Weights of a small transformer language model.
Size: 8 heads of 32, vocabulary 8192.
Architecture: rotary positions, no biases in attention or MLP, untied embeddings.
Each number is 500 + 50 x the weight over its row's rms, rounded and kept within 0 to 999. Layers, rows and columns count from 0. Numbers have three digits each. The size before them is the row's rms in percent of the matrix's.

# up: layer 3 MLP up, 1024x256, rms 0.0619, rows 340-364, columns 128-255
# down: layer 3 MLP down (transposed), 1024x256, rms 0.0558, rows 340-363, columns 128-255
up340 091:524486535567510609462493496499540529448533590494419500520485535459466508458450583503464452567492503453476506594492568513538460444520492429587587531460535512512589461520557460592486428446516496497497486528516508422548613456558447476476542424499365343511485489504504501415514487431467623488506452496537439540557533494456591448490471503571536556522475500486526459535525490435478499471523
down340 093:546521443483560521523520500512510451496509530542577527509467523508539500451437524455511556583505461634464467352549565464504578528476472471471395553506501488493400484447513508456469470521421490507510490523472486519506615492412488456498498507553549594473512405512488482467537449560514478586363552533513507456484498575529510557501491541556550489489525536622528563552433523565523517452586
up341 081:488519453586484494428442484515538522468557524518436511558425539402487499549496513517493471577440512552476444493588547453547516497437484456519576517517542413561584509467460521505553437453555529526442506419505559459568568463494443549397472459509469498433469438378490466436520441577509512457494410522508464527455494521538561425536407586520446453515467540412353528465546396445423542463529
down341 081:513467483545533430546611492468506387523435503503538412430491494455534410435478495551533479457553617459487458547491513490438381480493545446389525510473511520424528589447545570516525620493388562547499502517475439478444536478572561540614444472501472487398591404527463492576543527416450451486492566492502504516513539527450457440467501500460508457547550447457503501523506607604444427548483
up342 108:560522509444491517562425555513530571587506490507361504528520477409493510571450492439432499535434524536475419436404523406516511379452524403524627500531487504493536550541516450652549583530511517491541464448455461485561537450474459517516562546444441450502533469486476537576542493418483426537513501570526397459453408583505462483551526462488577483511472526492558608604442520434460488422472
down342 112:521555501527406523469519509555474466526466419552453508458476433455529329524425577495541416548419533513490451469522540592506508457429523504502501494429475454377469523445465549533436460528470565504494591540455439540500412562516498474436612513475499546556481467524472536544485565494520430434497485502493427522497522524449443523438533557478429442441485551468561435540514473580490460570624
up343 098:453484535510449483488505498467553442425555454566508589424499445544543459475467463452399528487466512540560586518493463513484516579574468546426483428572532450441509460562513484403544454433523534494485552476556408426457453519487569439486524527542612525435479503517540483543599546591473471497464438405448464535471438475399533435450406538548527508479437482476479515503534552595501520421468
down343 098:521519446587531560492518521483469486439414500510484459504593451521546505486442563500500554479429495452599489482485514455534405483503457523379485457460508634472509460509461447469500505575525522477529493497524562422484477548482567635436511581403459583538490569479511626511442591574496464511486508533501578475530598517408506614533469454448526484486403445534457565424547566448468470506481
up344 100:591549605528533550544499434482484623421485563504563476585526478470530524523516554505498540557482570438472451507495609513488504584408620556479545515379511523544533473588487489541456555472459477602515534471576504517604415476502430516377429461537521477486481397489504515488589439498510472467495484511483455565520445530431408482533457534531467506492502461513483529491503458542567461590477
down344 095:443523499487501512502502476565469469582474473495498500446496582432549500461490489398556502427546524457521516560452504471464551500555408449536454551553474470512501509529472490509536518469501490508549480545504495523477503552475480539400528571471508450531437544519484527490486532509469459544363397577569509491563471481587624392517560480453454443548468451493510417508547568572500599538440
up345 096:573599496376446549452476620559531460560505513482458476484521470540472521560476439519452593511482550489370499423493559468500435486502457390437539518428532526501405461526468474534470485491536480495523436542494492510467516556420415495441540420399590509481419396536506419569571532434486420397518460569506498527509528676496545437431604508531453466532501440427533480594449502453527547451429
down345 087:462429499598655544502549486465532567450560509460454500531493553480458465396470466463496479529538514434595383529499517481518555463544512488520494513488569584513418451488547552448504489618544447550483557451488553505520526456448511468557531562524443417522510463478561543429511544446534522436464564453495464450562519504489504454660500473530457551521421565530577501543436529395475522421505
up346 103:438461497521538550540497519512553465502464528436534517458463440564462481474443444551522474533435551453499491394481482475528512439543518479486539552518481499482498532524493445472496544541467410519487578442513611493547509567405454452446521538476430605454433486517487480470448538523495480596469465584508576529413568465458406516547599511475482441520479554367515471461486574444498493409507
down346 103:437578579486459433585512493607474554448496445421468507446435472517548489434465544590530505515552456461561471482552517502458489397385504517603422526492484602481483446466441509477541465478557580534404459503562555544444513529472438409487417431543583575399489473500491567445464491468504424538504501452469480555537520503581503554490442487489503572462508445624547502495522557516497515471537
up347 090:475501492502535536481520566541537451445374489498490539602495526518468445520435498571485453518504467566450462521418515539599538474499402431559501528533469470515561443498438540557530547451406565534541468525495469510436531553492451446463553563501390507529431491533460493542490513530501610455532513557493409548520451523481480477548560525474567542527487471520473534619437447579584581446517
down347 092:514488497441476494428476516463594561482507461514529503525618467524513489512551491522505394539497551521484518504519493429487543476453550465391488407427557491451492477387498461485481459522436428582520543518513490394454452489547564476436607516486561438548571471508538475487494540442526470491584473560481623425554475508420520505496546467469541477442467521411578475429579483464576472439464
up348 104:571519466508493605484443453499527407538393513465510497536513427519461579570462486560465473533460518515348541524553538587497371533546553489494592464467591468530600476478471511489498509462545471492516530468482536388487534482542411471484531441556555629390462429492520474576540612555498428456515404458538489589484461438498504403458491519457580566535455486496582481566375561517420566519510
down348 098:460482416475608473526492492488446533472482533558525462570495522542457468455481485513574511493524535492506576534497505472520469530533420529559516560450539520521560499498506465471477407469458474468454525491380528460568386390539416444529524611551520453484492525471385507461479500375593441580466419555546529438508529507498456478505606481355501600535471429518489468482502441511575468451470
up349 096:471441531503463623565582415507527514500526480468530481512481423519494553423485537413462518550527516467475537426487577502463614526522409471603507552502482490525488462506525495483443548463507481552494487523514595474454531652515505562480369572514452586458423574469482433579476497634467512538520438511553519493514487562462470464484536529514456511526461545487506481518568448554483527494487
down349 094:567527536484541487551443456459470526494497470511438466578455476500484532431445477492520497524436562489634415537520539567507494470460555512476459523555494495532426581589444506437493518524476374434542511536416503566461395547576490387544522501490556434393493424413514575458369476428533496512500507592488453480540486523457572453529483561371440593443458458481470556439517484455556455540479
up350 106:480490496531450566449499526419540513595506460478554466428408568500428482507496555493529563496490528549407562445446533515421468469563509393553547461581564456481486496511430537481469424456430516446528597566507382537484508448539500437483397647519465539559504429451521515500583587547457411480434493472569454446443453495564555523535550534516474388580475492475473539455531533521499505447431
down350 098:481495512563520547468513464467539589419524577500394533522467488548465479549505461532551428410564564451558543505499591530517540466461406473451463552518425526513444636481642502561448481521593566484472451575494515452544539525491482355501486507422475491470526522620545448398565474445502435444540422488404487527477519447530444465472465525547502485544591505493504430495463476513576515519546
up351 098:628526408506472516532461565524533534521456424433527512512526549555421506576458571466474521572527557446424483469586477512480549476524530502523641527457516430500605452427488427610514561509482449531505564420541454460472600511431445462542575470467484573482449410535497486449548530487623566540499461503486503600454541459528437484524478501517540527485480460472552527491489640460461561455523
down351 098:500529500485524617465403371543346569474555511468514462450537418539515454453503454456499488504469464567467500564432534492457477548502480492523466491567439470620489488561538613478445492494537521444571488466466429493600513530521529427500475463523594492546602458499480555525544495457487405514438440543541522454525429380569543533515558564547526585513500544530521404592465518549490521441489
up352 120:526528557452503482454552599536466557438617543481534606484553506521507427552464529453533508482428414463569421510445561493498480483414530473332448537444473528539521483443435496546492496542456512550513595536472470510516498520492470450492480479492479495563506539428520441516518507577590514512376507503454441455487374511559471600558406563543478490533491611455453481490474406577420577465502
down352 129:497451502564524486517559509412444547458589572543534475543474537516496486532486452460520562600583511474566493462493531484368485480374480505483520487514466571383561492555491546407505597444582485496514537444496504460551526396545541403543492532439587527570518510476577541441570553517460467546505458505543468541497492507470536509515551540480520456469541534560377573511407536504460457512526
up353 108:638467599396528549500491571470537552414472472494477558476515528485457524517496411516488404478420558516398580517405526450541496534472398528492474430445544492525447492558558467511431536523446499438460584550499511526488477492444465462486495430571529512508465526501509524460517582497510422490575481547561557557464525449518497535541488551465375394554439485439539499472500415523486388422447
down353 105:454508511548605459415543429532391477467462551490556490468460486603544534551420407572526539541596480493395446532489524478558539575477550553477561499500532480531465549438400458389509586486503517523524521623428567476376519477499468447464451505573512510493520541598512568490559483591442445468513457554454439542484484562506525469460421481465530438460445496514504446524494503620517548528599
up354 097:526493574457451460409518460498439504448532473486523460479500452560473445599461560461506547556502536452511455494478528610447531418528626491545532542516476440481470397478440567469387557542462533489527626470557484471544403438487500506494452506607508510487429408464586492558508455547547535500447541534485540560550432472569463485577514546518511565512448488433514494511513546484481463490512
down354 096:430452536477502437515417475414430549475551490453552484492517431535467534514499472431555570459491470471333524485442492521557492503589476462434495448465493536495489538599464515573573447498442483523512403497385514493528490523518535414456493544400368532512472541531503519503469555570450470514492413483575553491500498460536401433532469455537400432483547542507648575459527450515538511499524
up355 104:493576551536528514510426473519582486532522533481439536567525458542439477453469549449530460525455488570463502420492433515427468494585464450470567442466465471517434477575531450505517594441444504516521545516451509586418437566501464465578523526458551372534442461412619514481454536479529497486456439503414520530406399462362416513497575479507526484551440464503538516471518469435475474492527
down355 102:531530578510462413545486541536436473491505546527500542483479536490532421610518439558487476604628445431448436581504466472459513450555473529546417465516514453550451532578596509483445518392511433470515564491562531443483496441481488457457565491511522449512457515476473461463542472530603531545415498463495506454519515583551527550467462463421550529541491513508477665438440504551484556495482
up356 104:486474530528475495647442604534572468408500534529452526472400438500407541510457535562529518474408607542571507525552572501481507546540447489462491545543464388557509493572438451474442557419480419522510566482586493372449506511459470452399493501520561454407438490534550437514578438520494426525470456537461489512508456533469514512378503524488502505490479533452487458411570474439541534491465
down356 109:544504478510462609470559474524420430472413504577542523483403506507552574543562521513463508463493529424576511487577509515449462503448507501351412512516473475424518533489492465438497539542522545541460511540535474450500517580493510382525475569359488520604561506576476542555557463620539381506441522440541578524566461526533545482467567508522519429478469564600517571495555517506458601531510
up357 093:416583547457488428451451480601491517432480494487433544508569478503460545426470473440464462578537498402479507551635561412513500533557466504494499458383522529558552425467445551499486534531465481524488527552534518433474515526438433468493401488527527487562542527551436495451546407465487536420552472486487483463534479420666624552527378600562470516473451511475485466552423459495471413409528
down357 092:536478481434441499526575464536463479563517440414523445480415543496456472460500501543553506505502476500449459451376461451495520603444503550466507481608459486456482502571521463571599471562445592437546534440542547534480439527494473561512430481520448442489469467477520588486430508411484496499443473444503449447464435527459469488472588394494533514524515521600461484463600557601582441561440
up358 090:566564497441453459543489484387468557594483466522534514562438572447526502537452464471475407555413474560588498491436491409462419458495429442448519482484504463568482491486426500529490618437529513529531562465458439481559518454483502509525383475410594462451466482488420436574550550488604477393569494525543568447424494573485532477518497565456599433534488516480477487554473429418444535454459
down358 084:506496547591457431585516524502412459490524482492549548431474571606458437547419516512443612545420515539418494454541506503533542482515472579482546567491496440511538459427510532457470614498374557440475505467531543505494577486452563529568453530484547553466498463437498481470502523529591472582486548574413423528476471488504440578426526452530550580524460503515502426579564520590603449472595
up359 104:365490541516488473512586484585482514555598543471475545490490567541411593477476535504495455501539628466511529509501470527428454509510568528492533634525421521545484451495549459550576605506478442507531499427556522485436490502460482520452469537580553471484453478438587487485470565423547510604428466526517495458519431505468473469507550575498532543497466491517480524470449475616516568438513
down359 104:372486469595539515402446474572435548515488542421547535491635524577573450560517576518477500445462560510478507501586478546521521539456538493519562555408439509432539518560450490546480510512530498498458469509593562508453461446584506435546483427498449507593524379575496461461540530519495535454564446528512505566464534569488488513552542502495482461462514591449533463518500571439594564498499
up360 109:512562478540487534483446524601502498561405499447483517520464529477469528526472521560429430476458615547431508541574436471545404594476519472484457573463575497436507471501611518498491450503463378356476463528552521555445472472420436491477417398463468457371486465452489460529494466585497534483573520552438616520507382601488522469396449511533579544591464524461574475496508500533489468481479
down360 109:498529480555501487502485516573393525442617516531499592501458576487517466497486550491522425659526532401452454497452580563559519475491386503526468457581469463547449522657453489567518534575594560479522553481404532537574561485504467502442464558520460517518484486571497487432494389505523520522550517541457473516557485469569445573541546458515505586389503480527497569553476576527488537504498
up361 106:438464572532469448566516465547480540549398559443517487475526453501445545509455535455531471530483568556445501538483544524514440485461457510590587572569562503497542460460466543456485572494513494493557529595539472605353527503425425504447578509544431588492520549362558477538567471557522599523537480470416504488531517558583477500456450438526429422577460525525447449441439576585473557455426
down361 115:444449539502437430531479506470538510514455525566505541474440533446473501406395508377481490571529561460514518480485503445491515521457416528482413531554551539527513482529510498395519442429478444573510449467531465499458475451417425501508588472548533577530518375401447456620537462463428497556489524556499470445576513497535454492572564524484513484513472460561625577507570558499500430441549
up362 106:564474500485547469514458483558500541467467386473472532591377530550488508570507457502564415511492582516392396507514501470447473479450514570483518526476550481548569555544541492515520412590436527503453510536451604522489439494433447468534452439493420484470427498476419478503522460504529453572436484611443468487379519510552544490385378516471488449479492476440385508511493497441482444370489
down362 112:494539500503491520452401567425474512474469517420473520484547480519543475621487577427595493509487501499381457434543450533531454454513482497487449585480529530536549560510540554542580548440365577518513450436502476539442534504456620489485496490556536546474498513528475548487462478467438462522494490589528492547527504543576499533518490436423507451521423414509541481407388553445429487441563
up363 097:591557548466512565521476438545530544477500448519419549529521560456461568530411516479513524474503432594447494460525459561494555495607499462511528563496554499534494415460494522511503387485529518533527544506568567526615633305455504440456512484517503515616429482411617491499526477471580449530428495510612567468572481506594519505496525490562481529529469479509535498506612461511500510467414
down363 088:523478415546573512527417529578475423491473502462482555549461438436506477496465553644473518497473504478498492469485429456474454521429574435571495457462617536522503432490577595495485557560534482410604592549450401542477498503540533458525472484472444461377558526547420616496561511538470484462516580578437538552451468409451504506553513456522578433487399499511551462531549496466445512489468
up364 096:514539381416498487595479531479510552417450552488415587531584481539446537502502505530570454521445498460494507552490560510493509429422492546524571475442539444577382504516566499633498514538472538499560445489421477474500512532441502441464562520427481473373426520426535536515548473458524593426497468602565491529466476556435455470539493436451478488470522554470450583452480505515557572419468